Each number is 50 + 10 x the weight over its row's rms, rounded and kept within 0 to 99. Layers, rows and columns count from 0. The size before them is the row's rms in percent of the matrix's.

# layer 9 MLP down, 64x256, rms 0.557, rows 55-63, columns 128-255
084:55 49 48 58 43 45 54 28 65 43 31 68 57 47 40 69 66 37 39 54 54 60 38 59 62 47 39 55 48 56 44 42 36 53 58 43 63 56 37 43 59 65 71 47 55 64 53 65 62 64 40 52 61 36 59 51 58 25 43 64 41 51 43 41 67 50 60 36 67 67 60 52 48 66 46 45 45 49 41 46 42 22 45 47 48 44 42 57 49 52 32 64 33 47 65 44 59 55 58 49 50 30 55 45 40 43 48 57 42 56 58 54 40 52 37 56 54 41 45 50 56 40 51 41 54 74 45 32
091:74 32 66 48 32 47 46 55 53 46 55 52 70 33 44 46 61 35 55 50 60 71 47 58 44 39 52 52 59 47 68 40 47 48 58 43 42 65 63 49 40 38 50 56 42 51 52 52 46 42 61 54 62 43 48 64 41 42 70 50 46 52 60 57 62 47 48 47 50 51 28 50 49 63 51 48 41 47 49 42 47 50 48 61 55 31 54 49 60 46 43 58 45 52 48 58 51 31 36 51 49 48 62 46 65 34 54 49 55 49 51 30 63 59 63 26 53 40 62 61 56 77 57 64 38 46 50 60
102:40 38 50 49 40 50 49 43 71 63 50 49 44 63 48 31 35 39 47 62 74 46 48 45 65 45 32 46 71 43 36 53 57 81 54 38 55 34 58 68 41 59 42 61 56 47 32 64 41 48 65 50 54 38 50 48 71 49 50 39 47 58 45 49 35 47 60 57 53 57 38 55 55 70 42 57 47 51 53 76 44 58 59 63 50 59 49 39 56 42 50 41 49 38 56 39 50 29 58 57 47 46 43 47 61 45 54 58 59 60 50 53 52 39 58 50 30 45 33 53 42 56 40 39 44 59 43 44
097:55 43 22 78 66 45 63 37 42 60 52 59 46 43 40 35 52 60 54 57 54 59 22 57 46 53 53 40 47 31 42 54 62 57 56 63 34 46 54 50 31 45 60 49 52 56 48 46 55 47 53 42 64 45 43 47 47 45 52 49 38 54 37 39 44 56 54 54 49 51 66 54 43 36 54 54 56 45 44 55 39 64 51 59 51 52 53 48 61 47 38 63 59 56 14 53 50 45 34 59 43 49 45 31 50 40 70 60 32 41 39 72 52 59 43 49 58 50 46 53 44 49 47 60 34 53 39 61
098:38 60 50 54 41 53 53 61 51 78 46 50 27 48 47 53 30 69 54 38 55 64 50 34 31 46 26 52 67 50 42 49 59 47 52 47 44 44 59 62 65 47 56 45 37 43 51 57 51 59 65 40 61 45 53 64 47 55 62 57 47 50 49 53 43 53 43 45 58 37 48 47 37 57 58 51 54 53 42 62 46 47 28 45 54 36 41 50 49 45 64 40 48 40 54 63 46 48 40 51 47 62 48 46 47 67 38 40 64 29 51 53 58 47 49 66 56 50 48 50 37 51 46 56 64 40 41 52
105:45 62 56 36 53 41 51 54 41 53 61 31 43 61 55 49 59 55 69 77 48 56 46 51 50 38 57 38 64 59 31 47 43 60 60 44 42 54 53 47 52 40 39 46 47 43 43 48 49 52 59 57 55 45 38 51 52 51 64 68 53 43 39 61 42 58 43 45 33 50 68 65 50 50 44 54 64 66 58 63 63 60 60 58 53 48 64 65 39 46 51 49 61 55 60 40 53 60 34 44 65 52 55 52 48 46 53 40 61 40 28 39 37 42 55 40 48 56 36 57 35 57 43 42 58 61 51 58
079:54 49 50 59 45 79 54 35 49 41 49 74 58 37 49 53 56 46 34 70 62 55 39 66 50 55 52 64 54 50 45 45 43 47 43 51 50 62 27 52 50 46 64 58 55 49 46 52 55 49 55 49 42 50 66 55 49 46 58 57 42 39 56 51 46 54 41 31 62 54 53 55 60 39 35 35 38 40 48 35 69 58 51 55 60 57 53 35 63 39 39 58 45 54 31 55 60 48 33 61 49 41 57 40 35 71 45 59 25 54 42 52 64 52 46 33 68 52 55 33 70 52 57 60 77 34 44 53
092:39 43 53 54 66 63 31 51 51 47 66 57 50 53 54 62 45 56 52 45 62 58 39 73 53 47 51 50 19 43 50 47 51 53 47 34 48 43 54 35 51 54 54 35 45 35 54 42 60 40 33 60 58 62 46 39 40 58 39 51 43 55 46 54 28 43 47 51 56 44 60 43 52 37 54 38 49 46 60 40 58 49 54 59 62 61 37 33 67 47 63 42 41 32 65 58 48 48 75 42 39 45 45 53 49 53 47 60 51 50 27 57 28 51 53 68 55 46 63 57 53 59 45 50 42 54 44 66
087:38 37 50 50 42 45 47 47 53 50 53 47 54 28 42 48 49 44 56 41 34 43 61 60 61 45 45 44 51 30 42 59 50 45 62 43 63 45 41 70 48 52 61 45 46 44 41 50 44 53 64 54 43 60 47 54 46 59 27 44 44 48 52 58 25 46 33 65 51 42 51 52 64 58 42 61 46 46 40 43 40 32 32 28 48 35 50 52 34 61 40 63 64 55 34 40 53 60 59 38 41 50 53 38 58 60 68 40 63 33 54 64 41 48 35 45 54 44 65 56 47 52 46 47 57 43 59 65